Each number is 128 + 32 x the weight over the matrix's rms, rounded and kept within 0 to 255. Layers, rows and columns count from 0.

# layer 2 attention value, 192x192, rms 0.062, rows 165-191, columns 48-95
[[120  86 165  78  47 103 109 100 132 137 156  78  97 127 185 115  95 150  81 160  91 159 156 161 102 136  85 158 132  69 150 142 100 156 172 106  97 164 106  97 142 161  86 135  95 124  84  79]
 [ 82 137  96 118 160 156 126 171 145 108 163 104  71 146 148 154 131 127 144 122  95 111  95  95  89  77 129  72 116 107 165 122  87 125 147  87 141  75 125  95  90  71 173 160 187  73  89 151]
 [ 92 160 165 107 174 142 131 121 136  85  96 135 170 148 132 145 109 164 123 102 113  71 105 129 134 122  75 100  96 173 159 162 113 155 107 141 153  82 191 114  79 146 181 121 116 157 120  72]
 [196 156  95 107 131  93 103 175 109  52 185  71  95 183 122 162  93 104 135 109 176  76 156 147 168 130 101 176 148  64 134 151 117 120 132  74 141 115 107 117  93 125  65 148 195 105  96 151]
 [139 142 132 207 124 211 134 120 131 209 141 148  66 107 109 138  94  72 121 197 170  63  95 141  74  88 135 106 115  92  89 117  99 103 180  39 100 134  99 138 152  68 144 129 168 143 202 106]
 [116 143 102 131 105 140  55  72 108 114 139 129 157 168 118 123 135 113 157 134 106 123 158 146 126 131 176  92 141 134  78 113 109 104 111 141  85 143 123 128 178 121  97  74 161 166 114 133]
 [115  86 100  93  96  83 132 126 145 152 201 147 127 131 161  81 151 216 136 137  59 123 159  85 125  69 137 115 138 115  95  73 134 106 120 133 125 133  99 206 143 144 121 141  88 119 146 134]
 [142  85 153  97 104 154 131 131 102 144 146 136  92 141 116 146 155 116 130 188 110 101 112 151 145 128 132  93 147 119 161 175 109 135  97 161 114 143 104 194 205 169 139 114 146  62 160 130]
 [120 114 109 115 132 135 163 165 124 166 125 165  88 124 122 127  85 110 164 187  86  61 102 166 132  90 150  85 134 136 128 113 114 160 174 158 147  97  79  64 110 130 111 120  84 134 119 167]
 [128 128 106 146 105 123 108 125 123  77 158 167 135 145 145 134 149 147 148 129 211 118 105 124 149 135 154  92 117 114 136 152 150 117 125 133  99 111 139 144 118  85 188 111 116 165 106 124]
 [131 168 104 107 119 114 156 161 144 132  80 132 151 126 136 124 182 117 130 114 105 107  65 125  76  94 112  48 119  89  70 181 142 181 131 107 100 177 119 122 160  94  86  76  74 127 124 119]
 [119 121 155 159 113 146 122  86 125 139 144 140 128 192 138 122 144 134 160  83 129 141 128  95 143 119  94 119 130 170 116 110  61 118 184 152 180 200 141 110 149 180  69 154 147 108 190  92]
 [136  49  85 130 160 136 104 128  83 121 159  44 210 149  85 132 112 139  40 152  95 155 102 139 134 155 136 121 118 128 119  98 151  80 117 130  56 105 179 126  82  54  92 108 124  84 105 115]
 [176 153 158 122 128 129 141 118 113 120 176 132 128 118 149 122 129 119  98  96 131 192  91 114 140 142  78 110  96 141  93 131  95 164  77 139 148 126 156 143 138 125  72 173  81 123  98 125]
 [155 110  65 168 128 136 123 123 131 141  80 151 159 172 139 145 137  96 136 151 148 143 174  96 145 167 133 125 106 111  98 131  87  85 118 140  87 105 145 122  84 108 174 124  74 150 103 148]
 [158 108 107 126 145 104 141 149  99  90 104  90 152 132 104 119 160  87  87 151  85 126 114 149 103  65 116 121 134 108 118  68  84 108  95 153 134 133  95 138 117 111 128 147 173 137 175 108]
 [128 137 133 155  94 108 108  83 143  91 164 172  74 103 104  84 139 128 131 173 132 181  89 136 142 172 130  82 115 179 103 157  91  96 161  73 114 142 130 178 144 138  48 156 151  92 157 120]
 [109 121 153 126 150 169 102 148 130 221 104 145 103  77 172 141 176 120  96 126 137  89 142 116 124  88  69  91 133 127 143 145 171  82  94 178 115 156  97 131 155 118 101 100 183 115 144 130]
 [153 105 124 127 191 106 110 136  78 183 136 160 133  69 168 141 141 143 131 141 138 158 169 132 112 189 175  37 102 147  81 159  89  94 128 153 136 176 121  75 123  71 162 128 167 164 140 168]
 [143 192 141  93  90 159 136 130  85 101 215 142 149  72 114  68 131 135 152 126  67 158 127 126 159 168 100 127 177 110 121 108 139 176 130 167 162 164 133 115 116 103 130 176  96  90 133 104]
 [113 161 167 151  95 153 136 170 132 127 165 125 160 143  95 141 111 119 116 103 158 167 169  97 139 154 146  98 124  73  88 129 135 154 119 129  82 102  71 138 107 159 190 115 167 128 166 120]
 [147  84 179 115 126 123 142 133 115  37 122 146 135 132 132 165 133 113 180 107 126 162 115 189 139  83 122 112 158 113 156 162 161 176 127 156 109 100 131 106 113 126 104 104  84  79 183 109]
 [181 143  96 173 143  94 135  99 130 127 120 168 192 137 180 135 157 115 135 130 134 152  67 171 133  61 214 128 152 146 199 111  84 106  91  74  73 180 121 160 196 171 120 151 143  99 110 172]
 [ 74 107 133 173 179  96 149  62 138 118 139  88 142 162 142 148  79 116  88  66 118 106 131 146 107 196 210  92 124 137  95 145 176  61  91 132 159 131 137 128 133 108 159 140 167 122 106 142]
 [177 164 106 119 116 156 137 130 148 131 110 165 116 152 171 126  70 153 173  85 103 108 133 121 130 134 144 120 139 107 123  98  62 114  52 103 130  96 117  95 234 107 170 115 142 123 130 109]
 [148 146 132  93 110 176 113 161  86 130 147 178  87  96 147  64 159 111  90 166 112 176 112 138 189 141 175  95  66 118 121  85 129  76 167  85  99 111 161 110  97 134 167 124 185 112 142 112]
 [167 108  59 174 128 184 111  74 183 110 145  90 161 164  89 151 158 106 111 123 117 189 143  95 148 150 150 106  57  83 129  97 152 167 138 131 179 151  98 167 102 119 102 194  87 159 144  78]]
# layer 2 attention output (transposed), 192x192, rms 0.0431, rows 165-191, columns 48-95
[[120 100  96 112  61 127  61 101 113 102 120 112  93 131 141 105 105 158 100 118 180 149 185 169 113 150  86 127 168 113 142 150 140 144 148 124 173 141  90  96 101 152  87  99 123 107 120 137]
 [ 63 128 110  70 137 156 151  91 130 129  84  82 119 130 146  97  89 166 121 118  86 140 101 131  92  86 179 129 133 129 185 105 132 124 121 126 129  95 158 135 104 107 135 138 137 133 110 145]
 [156 104 165 118 205 101 150  84  79  60  63  88 117 138 100 106 100 148  81  88  72 119 107 151  97 142 114 120 144 127 124 166 106 143 196 160 169 136 167 121 114 120 191 147  96 138 104 112]
 [159 111 113 116  90 108 108 145 112  81 158  91 144 142 118 123 110  76 151 100 255 106 165 109 148  76  87 174 147  87 143 123 198 110  77 115  89 163  81  52 130  86  92 110 167  79 146 123]
 [ 84 118 123 201 102 139 125 109 141 155 188 123 158 100 137 175 122  95 147 177 139  68  94 131  82  87  98 100 120 144  74 111 126 127 202  85  98 118 106 120 112 119 142 140 123 101 185 145]
 [159 140  96 100 106 157  72  92 107 120 172 180 140 168 142 104 123 141 128  84 121  90 106 163 110  52 187 131 103 160  65  93 162  84  87 137 135 108 163 102 201  91  96  70 185 136 100 128]
 [172 105  99  90 137 151 148  96 106 198 114 147 105 124 170 130 174 187  72 107 104 106 128  72 126  58 145 184 143 107 109 104 162  85 124 144 105 166 111 163 161 173  94 125  82 164 167 155]
 [161 111 117 103 137 118 128  97 141 159 133 117 145 111  94 138 145 126 101 189 136 177 143 145 147 129  91 123 130 129 176 190 101 143  87  98 115 161 126 144 184  82 143 114 197 140 142 118]
 [136 124 124  50 127 108 152 149  71 134  97 133 143 123 131  88 120  90 142 148  88 109 155 145 141  87 153 101 158 143 173 122  79 150 109 222 135 136 109 113 141 121 119  88  97 180 222 172]
 [134 106 114 144 126 106 109 161 142 118 147 186 167 129 125  95 155 191 150 107 176 151 115 162 194 169 107  68 127 134 147 126 161  94 128 151  87 133 159 118 119 101 157 125  95 162 132 166]
 [109 156 164  95 116 170 178 146 157 183 123 177  90 111 177 145 153  40 148 143 112 124 146 103 119 142  72  90 154 107  69 110  91 135 150  86 142 113 136 166 155  82 119  91 130  81 129 110]
 [180 142 136 153 147 113 111 128 106 142 118  90 104 191 196 107 134 132 147  56 152 104 140  93 119 124 123 132 139 156 112  82  88 121 130 147 203 187  89  97 146 180  70 152 173  75 158 113]
 [107  74  97 120 107 135  98 102 122 183 170  89 149 128  77 147 135 143 102 207  65 114  79 148 171 124  98 121 158 127 114  61 140 107 109 132  35 111 180 112 107  54 111 149 105  65  93 144]
 [122 142 142 100 113 179 145  97 180 137 141 121  85 117 127 176 111  96 137 104  94 167 147 161  82 143 132 142 106 173  93 118 148 145 108 117 147 107 147  94  98 139  83 133 141 117 119 127]
 [202 168 105 129 123 143  88 123  96  88 139 178 122 185 127  94 151  98 136 122 106  98 136 143 112 125 162 125 115  96 150  95 112 159 149 161 111 112 131  83  88  98 153 158  88 126 108 149]
 [131 188 138 136 159 170 140 141 117  85 141 115 179 152 126 140 114 114 139 121 117  89  84 125 112 120 119 161 112 112 121  85 190  96 130 159 151  80 151 113 125  91 115 132 177 131 135 114]
 [126  83 209 145 121 120  51  78  54 104 102 117  75  83  91  49 148 100  83 138 130 188  77  76  85 120  74  80 176 189 109 148 140 144 151  80  99  99 131 190 157  97  81 185 117  46 149 139]
 [137 115 174 109 164 137 135 182  76 205 132 138  69 110 171 110 172  98  96 127 122  70 107 105 123 125 111  53 123 133 146  79  95  94  92 228 161 126 147  96 172 128  96 132 211 112 115 106]
 [159 134 129 141 164 118 147 106 125 176 107 107 138 137 133 115 147 163 177 103 150 178 122 178 119 141 181  91  79 129  76 180  74 128 114 171 115 162 147  67 178  59 111 130 135 123 156 113]
 [106 163 122 178  93 132 110 109  94 123 176 147 167 112  97 120 108 109 147 111  83 146  88 137 169 123  91 126  58 130 148 146 136  85  91 106 158  99 168 151 172 121 155 114 161  90 180  96]
 [160 149 156 185 145 167 121 134 115 166 156 154  99 180  70 135  97 184 168  79 116  94 104 128 106 143  80 144 171 116 163  85 186 139 147 162 101 176  94 119 112 111 166  95 118 135 156 186]
 [132  98 171 150 119 215  85 135 157  73  81 161  95 101 152 172 151 166 140 119  74 124  98 205  79 121 119 109 121 140 129  80 145 143 125 153  86  82 111 121 139 145  65 145 135  70 132 109]
 [140 168  72 133 186  98 142 138 186  91 118 132 157  98 187  94 157 116 122 136 123 120  90 178 139  97 150 127 191 114 173 147 145 174 140  76 130 138 136 139 120 168 140 126 138  82  58 156]
 [155  85 145 179 120  86 146  90 169  91 112  96 128 147 169 126  76 101  83 131 148 133 123 100 109 164 182 117 124 116 156 103 146  81  94 183  92 141 111 117  97  87 122 178 152 165 108 146]
 [ 89 148  86  74 150 122 106 131 168 101 113 146 118 127 140  69 104 154 139 117 101 118 160 106 133 112 164 148 157 122 117 159 105 114  33 113 133  97 112 148 105 151 167  93 168 146 178 114]
 [170 139 137 120 133  94  89 199 119 152 168 148 113 145 149  92 145 120  83 158 116 117 154 122 183 136 149  75  86  97 117 139 101 146 147  99 107 190 169 127 133 156 163 114 168 116  88 106]
 [177 154  67 144  97 152 115  64 146  95 114 118 180 160 111 130 120 126 155 176  94 129 159 142 157  76 171  90 107 108  91 133 164 146 153 137 128 172 113 148 122 103  99 130  83 124  83 134]]
# layer 2 MLP up, 768x192, rms 0.0672, rows 0-41, columns 48-95
[[105 102 124 111  78 105  71 117 143 119 148 120 129  92 185 161 156  87 116 170 159  77 119  92 154 134 165 106 102 132 126 151 138  97 140  99 142 117 147 162 203  99 142 136  81 118  89 156]
 [134 132 187  76 104 150 147  94 118 145  94 121 172 128 100 135 107 175 149 136 144 118 158 116 129  80 160 125 169  84 152 159 127  64 127 150 164 148 138 125 105 119 127 128 179 119 141 114]
 [124  91 185  99 145 124 118  74 134 114 166 144 129 127  92  85  96 182 194 131 172 149 195 136 143  56 160 140 142 134 100  77 159 174 117 157 111 127  87 139 123 169 114 180 159 111  71 115]
 [145 124  84  55 142 176 116 115  90 149 118  82 153 130 148 162 119 110 123  97 149 201 111 125 114 149 135 171 126 101  85 117 106 180  83 176 177 120 163 123 117 134  66 182 172  56 130 182]
 [113 158 135 177 193 138  91 156 109 130 129 129 124 131 113 196 161 109  79  78 116 115 130 175 143  87 130 100 132 183  60 136 169 122 177  92 111 163 162 109 112 152 130 140 157 120 152  92]
 [125 113  98 144 130  99 100 136 180 115  83 142 147 101  93 133  82 173 127 147 165 142 105 153 162 138 105 155 100 108 176 170  97  83 134 131 148 132 145 175 148  90 119  98  84  57 137 106]
 [ 88  84  85 141 124 115 151 131  81 125 113 140 121 134 108 152 120  79 107 113 138 132 118 104 159  97 124 111 145  95 149 108 102 106 167 122 142 142  96 101 148 159 106 112 132  81 138 155]
 [158 162 137 105 192 133 149  91  78 105 160 145 142 128 140 144 109  80 142 127  99 177  76  75 146 136  64 121  79 188  96 110 197 175 138 216  69 101 132  97 119 134  90 121  97 190 107 108]
 [140 146 145 121 130 175  85 172 151 106  58  79  53 156 139 115 145  66 124 133 135 125 207  88 112 150 142 128 145 118  50 128 167 109 104 148 112 168  98 115 103 150 100 153 136 104 144  86]
 [143 161 111 166 144 147 151  91  79 115  90 126 108 116 149  92 105 147  99 125 134 174  86 190  96 123  81 113 131 142 144 147 112 138 122 124 150 113 189 178 147 139 100 153  96 101  72 163]
 [161  81 151 103  97  86 175 121 117 156 155 161 161 117 130 209 120 147 169 106 167 160 120 118 130 109 164 121 153 121 124 218 150  84  96 114 172 117 109 132 142 166  77 105 149  98 120 137]
 [ 62 143 117 167 134  89 145  60 128  93 168 169 146 189 151 160 100 104 146 138 116 117  76 202 149 100 182 162 125 155 113 172 140  71  68 144 117 127 202 134 140  91  72 111 137 103 126  73]
 [117 116  79  88 106  48 133  83 117 113 155 146 104 124 137 162  98 145 126  84 139 130 152 160 156  80 153 120 147 125 135 129 128 156 132 191 141 145 181 194 105 176 135 143  91 145 110 150]
 [165 129 130 137 163 142 137 103 128 170 132 134 131 160 117 133 177 105 106 168 149 122 179  85 167 124 141 151 154 102 116  63  82 193  83 108 136 113 160 106 177  87 116 182 128 101 163 143]
 [144 132 179 131 144 153 121 123 139 162 138 135 150 108 102  91  77  67  85 130  90 120 122 171 104 113 137 121 104 128 176  62 108 119 166 112  79 106 145 116 155 126 106 215 169 193  93 196]
 [134  96  89 132 107 146  93 149  81 140 160 166 115 159 125 118  70 110 192 134  71 167 107 106 143 110 156 127 140 146  59 140 145 107  68  69 172 144  96  87 117 110  83 130 125 149  97  85]
 [ 74 112  94 115 120 173 156 144  94 104 140  86  96 139 175 157 115 125  53 122 134 160 120 126 163 124 156 152 112  78 107 107 143 138 160 149 112 184 125 127  89 138 126 168 123  87 137 128]
 [154 119 146 115 115 115 114 141  75 149 149 153 170  89 160 111  92 113 111 157 134 165  98 133  61 129  97 122  84 108 105 141 135 126 121 179 155 190 111  42 109 113 151 174 163 160 183 139]
 [132 169 102 158  88  84 119 202 144 104 129 114 157 114 123 104 177 151 129  90 154 181 197 132  91 120  77 171 223 126 126 138 113 108  50  59 114 152  75 102 182 128 172 108 153 111 138  80]
 [114 128 179 101 122 139  99 117 141 107 115 122 107 117 140  98 105 126 169 105 106 138  85 124 139 104  77 140 151 137 185 131 107 104 168  86 149  47 129 150 105 139 143 103 111 140 156  63]
 [109 163 119 150 158 132  77 189 177 214 173 135 122 118 112 102  95 136 187 128 125 107  96  97 122  65 115 117 126 112 107 155 167 165  86  85 185 212 125 145 136 116 140 125  16  68 142 105]
 [ 98  75 140 113 111 108 174  69  98  90 107 119 114 105 111 163 201 154 134 116 108  80 110  72 136 140 127 185  76 183 139 129 169 134 214 132 107 143 114 139  96 143  66 186 172  70  98 111]
 [127 118 127 113  63  85 129 120  92  91 109 142 124 159 109 161  98 110  86 100 132 107 115  98  94  58 137 119 107 163 179 176 100 148 117  85 152 117 149 208  93  84 121 132 169 120 147 149]
 [ 75 160 125 132 197 192 115 148 138 149  87 113 102 200 115 130 119 150  63 124  88 163 178 165 107  91 126 190 110 193 162  65 190 108 160 110 159 111 125 121 149 137 123 187  70  85 153 129]
 [143 196 122 109 105 137  93 153  77  64  69 129 129 138 127 124 135 131 140 144 142 112 138 142 169 131  83 217 159 133 142 130  98 110 117  92 138 141 142 183 183 121  97  82 120  91 160 154]
 [121 145  96 101  78 134 128 112  69 126 124 149 134 142 128 150 152 131 114 139  88 147  93 133  82 141 168 170 105 111 125 123 178 133 130 135 129 172 129 150 163  94 132 126  36 170  98 113]
 [ 93 113  57 131  78 186 186 104 125 142 147 152 181  93 105 117 158 166 157 146 123 110 121 121 139 158 154 146 158 181 111 105  69 113 105 135 165 114  81  95 135 111 109  88 132 165 133 119]
 [112  85 107 113 155 154 165 178 171  98 153 114 151 167 160 179 145 164 144 136 138 151 140 146 215  93 146 111 126  98 125 120  96  63 178  91 123 140 133 128 177 168 132 177  78 104  58 157]
 [156 122 161  86 118 129 161 119  63  76 114 172  95 153 153 200 122 196  91 163 109 103  71 122 154 128 195 194 138 151 174 159 161 143 110 114 112  87 118 139 146  96 139 153 118 184 156  97]
 [118 191 183 106  92  77 124  97  43 147 147 131  94 155 174 113 108 157 103 168 124 144 141 134 198 146 201 181 159 136 195 162 116  42 153 119 113 196 109 110 116 109  90 117 126 107 120 148]
 [121 173 113  66 104 140 154 177 192 151 173 144 136 156  74 129 116 141 126 132 148 104 177 111 142 127 147  97 115 182 182 125  86 120 103  97 133 145 131 165  72 149 138 157  93 159 140 124]
 [118  89  70 113 137  65 159 201 124 127 149 160 114 132 103 129  96 118 150 156 139 137 172 141 110 147 135 129 122  88 127 160  98 105 194 152 169 193 168 175 157 148  78 109 129  86 153 165]
 [166  95  61 168  78 138 126 166 103 125 102 210 133 107 157  79 129 112 141 111 121  61 105 149 126 164 169 133  87 131 177 125 140 107  85 126  94  88 110 113 171 104 110 159  61 134 137 159]
 [150 167  97 113 166 149 106 125 128 147 170 165 153 116 190 163 132 180 139 191 103 137 129 152 109 118 133 149 155 114 100 122 154 144 101 108 152 136 131 133 100  89 161 195 154 106  85 105]
 [213 104  99 122 170  90 101 102 145 112 166 128 165 146 104 117  71 144 104 144 125 180 158 130  93 187 142 195 173  54 167  66 133 166 120 115 152 103 119  88 103  98 136 215 161 115  87  93]
 [156 104 107 110 197  56  89 111  84  86 173 168 166 130 186 121 161  57 157 182  78 161 120 147 162 114 106 178  95  55 153  65 201  90 127  86 161 139 124  66 131 184 144 160 129 154 108 140]
 [149  66 150 161 127  93  97 102 101 100 153  75  92 171 138 183 110 142 150 112 126 143 159  75 106  62 150 121 123 121 148 161  75 103 178 155 163 106 161 128 147  92  42 136  62 161  76 154]
 [120  76 152 110 199 163  93  80 122 145 151 125 137 119  93 162 106 179  56 143 153 114 180 114 125 162  94  55 188 114 163 146 104 127  82  86 175 158 169 131  88 130 153 120 130 159 106 141]
 [187 109 156 144 110 122  80  98  96  71  45 171 152 135 168 126 132 107 155 114 110  93 127 190 160 157 183 136 147 153 143 137 132 108 126 118 165 120 145 125 101  93  83 150 137 156  92 151]
 [135  96 113 184 112 144 120 177 136 146  78 123  65 173 112 180 165 157 148 134  72  86 133 166  92 109 135 136 109 160 129 132  16 157 124 113 127  90 135 146 127 108 127 136 135  99 102  92]
 [ 94  59 103  70 115  99 137  92 131 104 115 153 136  75  70 114 115 162 163 146  78  82 117 175 127  82  82 144  94 156 190  40 159 149 116 158 114 121 167 105  93 151  63 149 116 189  52  81]
 [ 67  78 114 176  88 104 161 171 147  97 172 120 135 138 109 159 101 120 128 149 111 167  98  63 131  51 160 159 106 115 137 125 115  88 153 134 119 101 160 123 132 183  87 107  94  95 166 121]]
# layer 2 MLP down (transposed), 768x192, rms 0.0731, rows 0-41, columns 48-95
[[118  95 144 156 104  98 126 155 135 131 128 106  83 206  93 152 194 154 158  94 112 103 102 108 101 110  85 141 131 141 162 110 151 171 111 124 128 165 166 106 108 152 112 112 144  84 185 101]
 [137 107  53 184 146  89  97 150 124 131 155 141 120 121 112 116 132 100  96 136 151 136 121 123 157 219 111 144 106 135 103  79 146 117  89  74 127  96  76 113 131 114 137  98  72 136  81 162]
 [ 93 183 121 163 120 105  94 123  86 133  98 154 139 189 142 125 126  41 120 113 125 131  59 110 137 162 137 158  94 107 109 144  89 129 111 155 123 142 160 133 141  86 105  99  94 180 168 169]
 [138 113 122 143 114  58  77 164 157  99 100 168  90 150 113  88 136 137 122 175 116  88 103  84 170  85 171 138 117 178  99  92  85 123 184  72 101 132 157 166 120  89 152 134  61 177 120 117]
 [165 128  71 126  75 177 119 130 108 144 122 136  94 118 193  78 136 169 124 126 137 154 115 103 124 188 121 133 110 131 171 106  75  83 109 156 160  79 163 182 154 147 104 106 113 138 141 147]
 [116 162 137 152 126  99 141  73 103 137 141 144 140 165  76 125 134  71 138 132  90  92 134  87 112 106 111 103 151 118  65  70 185 158 118 142  68 125  99 111 104 171 157  86 116 171 141 181]
 [169 217 160 130 144 164 102 116 120 159 148  74 112 101 125 119  93  75 121 142 115 176 137 147 162 120 105  99 109 141 143 113  95  72  33  99 212 100 148 153 155  84 149 164 145 144 118 103]
 [123  93 119 193  33 121 109  82 131 118 134 162 114 113  95 105 109 138 144 127 189 140 145 108 128 144 147 150 154  54 203 132  73  88 112  61 193 156 166 153 147 141 107 141 141 157 169 131]
 [119  79 158 138 144 154 139 102 189  98 143 110 122 127 138 150  91 114 151 115 173 125 163 140 139  71 155 151 132 147 162 143 142 165 111 103 106 121 109 136 121 102 141 159 119 157 146 143]
 [108 133 168 136  62 128 121 140  92 100 171 133 169 170  97 146 110 131 122 183 107  80 116 124 148 133 154 182  94 138 150  27 111  74 133 153 125 134  61 111  80 116 149 105 157 112 146  74]
 [115  95 160 138 184 184 128 151 138 129 126  71 142 147 118  81 136 156 136 176  53  60 120 142 145 146 144 156  49 179 109 129  73 186 151 138  92 126 106  84 101 124 194 159  48 101  86 168]
 [178 100 161  71  75 133 105 153 179 152 163 103 132 152 109 168 138 120  67  96 117 163 175  68  80 116 105 106 146 135  96 114 138 112 154 156 145 121  71 141 133 154 102 145 146 121 135 161]
 [159 141 154 136 158 185  74 146 149 173 120 137 158 142 118 105 133 135 118 186  75 158  69  81  94 137 103 157 105 135 166 122 147 160 151  47 124 115  90  63 180 115 107 118 155 114 147 131]
 [ 92  90  77 143  74 143 128 159 118 116 133 142 182 103 141  90 129 169 102 156  92 123  77 113 113 159 158 158 113 205 114 181 135  97 182 130 130 103  96 153 163 103 127 130 118 117 109  78]
 [ 92 119 112 129 161 123 129 126  73  95 150 133 109 147  86 155 149 137 171 129 162  99  83 123  79 103  98 129 162 131  87 172 161 117 118 150 166 129 146  91 178 139 200  45 126 119 126 103]
 [ 98 168 148 102 145 105 163 129 185  67 104 113 144 111 124 134 130 119  97 117 138  75 117 142 128  94 115 176 109 128 165 141 146 146 132 211  78 155 155 152 134 176 199 127 138 119 168 145]
 [ 98 240 143  57 163  97 163 121 146 150  95 146  86 127 149  86 145  94 104 104  67 123 169 113 102 149  98  65 148 127  91 150  99 172  99 122  87 132 116 115  87 114 134 139 101 105  63 131]
 [ 63 204 145 143 157 104 127 125 100 132 122  99 140 151 107 163 152 123 173  82  98  95 122 124 164 143  84 122 184 129 140 147 118 156 168 106 123  94 177 214 140 117 101  98 124 162  86 113]
 [141  79 131 107 141 148  78  97 162 154 120 128 131 136 164 117 113 121 169 165  96  85  91 128 192 141 124  46 108 147 134 111 186 131 131 175 172 101 213 175  80 160 133 135 161 102 129 164]
 [180 120 128 162 134 132 170 155  82 151  97 146 176 151  44 123 147 133  94 129 105 124  87  91 134 147 178 153 119 150  99  94 155 108  95 147  91 190 143  65 122 111 127 115  93 130  95 153]
 [129  91 141  97  94 155 148 117 113  57 116  59 163 116 169 185 100 131 106 102 121 133 157 144 159 123 171 102  90  25 108  49  73 133 152 166  56  75  80 163 116 167 149  98 185 146 102 175]
 [186 178 102 110 124 155 149 213 155 125 181 119 137 166 110 110  59 110 163 119 140 135 162 153 165  94 137 133 179 103  98 110 108 107 100  99 126 118 122  82 121 106 202 100 108 127 162 149]
 [129  70  98 148 156 124 137 109 135 130 142 173 194 105 114 106 145 137 179 123 133 122 186 154 131 143 149 162 186 136  52 115 134  91 155 176  77 123  92  74 137 116 146 158 140 118 119 129]
 [128  98 124 116 104 120 140 189 141 134 137  94 216 126 124 132  82 122 161  71 175 110 111  89  97 117 141  99 171  74 139 115 132 145 125 180 129 173 119 210  88 128 130 133 138 140 110 132]
 [108  51 114 175 132 113 137 142 178 147 155  92 157 118 119 137 121 125 103 122  53 153 117 134  85 133 142  50  77 142 131 144 162 116 120 169 103  84 107  77  93 159 156 174 117 176 101 113]
 [ 97 109 127 167 151 137 147 146 130  79  99  85 169 120  85 149  51 122 143 109 140 165 105 128 154 164 115  39 168 111 133 127 109 126  94  93 104  67 128  86 114  97 172  84 172  94 147 170]
 [156 106 150 111 183  79  98 146 104  84 182 148  66 150 184 125 121 100 145 113 155 144 152 128 150 107 158 132  94 125 111 136 144 157 162 169  76 177 148 114 118 111 184 179 145 124 140 168]
 [209 131 161 145 105 180  86  40  85 153 113 145  56 110 131  98 112 113 142  79 113 145  75 166  99 135 196  94 150 173 160 165 165  87  87 136 190  87  94 130  81 110 135 112 159 121 131  61]
 [ 80 106 108 140 128 174  82 147 118 202 161  89 154  96 166 149 190  67 135 121 120 118 141 128 142 153 169  54 178 101  98 152 142 131 127 115 136 170 130 114 112 177 128 130 143 108 123 130]
 [139  63  73 129 106 128 123 209 181 132 114 165 121 113 109 131 173  46 141 104 110 130 136 155 113 163  98  87 105  91  50  84 151 113 112 128 145 124 174  88 142 127 154 142 137 160 183 146]
 [106  78 128 155 113  71 112 127 148 125  94 138 175 107 192 159 145 130 117 124 103 186  94 148 124 127 172 103  85 116  96 142 205 146 120 173 169 119 118 155 155  67  73 122 140 112 121  99]
 [176 103 126 180 114 107 113 147 139 111  65 152 141 126 109 136 155 137 183 120 129 116  74 136 181 150 151 123 158 167  94 136 121  62 158 168 114  95 116 139 129 121 130  98 184 119 148  76]
 [114 145 183  75 181 105 129 111  99 133 171  33 109 169 106 186  67 145 110 135  87 172 144 137  90 127 132 146 133 174 137 160 118 191 198 140 131 165 132 133 104  71 139 124 173 125 110 110]
 [146 140 113 109  70 169 200 120 156 136 101  81  88 109 108  92  99  85 165 112 147 110  82 107 141 103 151 122 136 136 121  97 125 133 109 130 151 115  86 163 191 108 115 122 124  64  69 116]
 [ 97 163 142 140 128 147 103 124 108 147  99 188  45 137 146 149 127 194 117  69  92 107  87  94  91 194 125 181 114 171  89 145  85 102 117  98 139 106  63 132 181 186 150  97  79 119 142 133]
 [129 140 120 140  49 185 168 156 167 162 128 122 141 200 105 155  79 140 126 141 149 118 155 160 122 125 102  97 167 150 143 133 100 105 145 178  99 196 143 139 176 100 143 130 136 111 141 196]
 [ 99 196  83 116 139 117  68 165 123 169 107 210 185  91 136  50 185  95 139 148 163 130 127 177 132 173 113 158 177 127 136 111 126 115 102 116 128 123  59 167 134 118 111 112 198 105 139 106]
 [164 162  80 157  73 101 136 120 134 170  97 113 117 125 193 114 130 107 165 156 151 141  83 107  96  82 135 131 100 113 112 116 160 148 192 162  97  99 129 135 155 103  93 100 132 164 158 122]
 [127 128  56 119 178 158 192 144  89 124 136 101  92 125 101 115  98 118 104 153 139 131 149 143  92  64 116 110 126 117 151 126 126 136 120 133 102 166 105 121 148 131 193 129  83 176 158  98]
 [132 147 125 114 142 156 121  83  54 122  98 145 156  86 142 117 106 111 125 123 148 173 146  97 104 147 150  95 195 140 116 158 203  88 145 122 141 142 128 144 138 119 130 156  98 197 134  77]
 [151 162 155 235 139 128 106 188  96  93  77 121 129 155 192 171 160  66 186 113 153 174 145 121 119 135 165  97 165  90  97 145 111  33 124  40 130 123 109 148 185  81 160  88 143  48 212 167]
 [158 117 105 107 175 153 113 106  92 118 143 160 121 137 105 136 133 171 166  90 152  59 181 169  99 160  82 126 156 139 101 156 132 149 107  90 154 143 140 116 115  84 132 141 133 140  92  85]]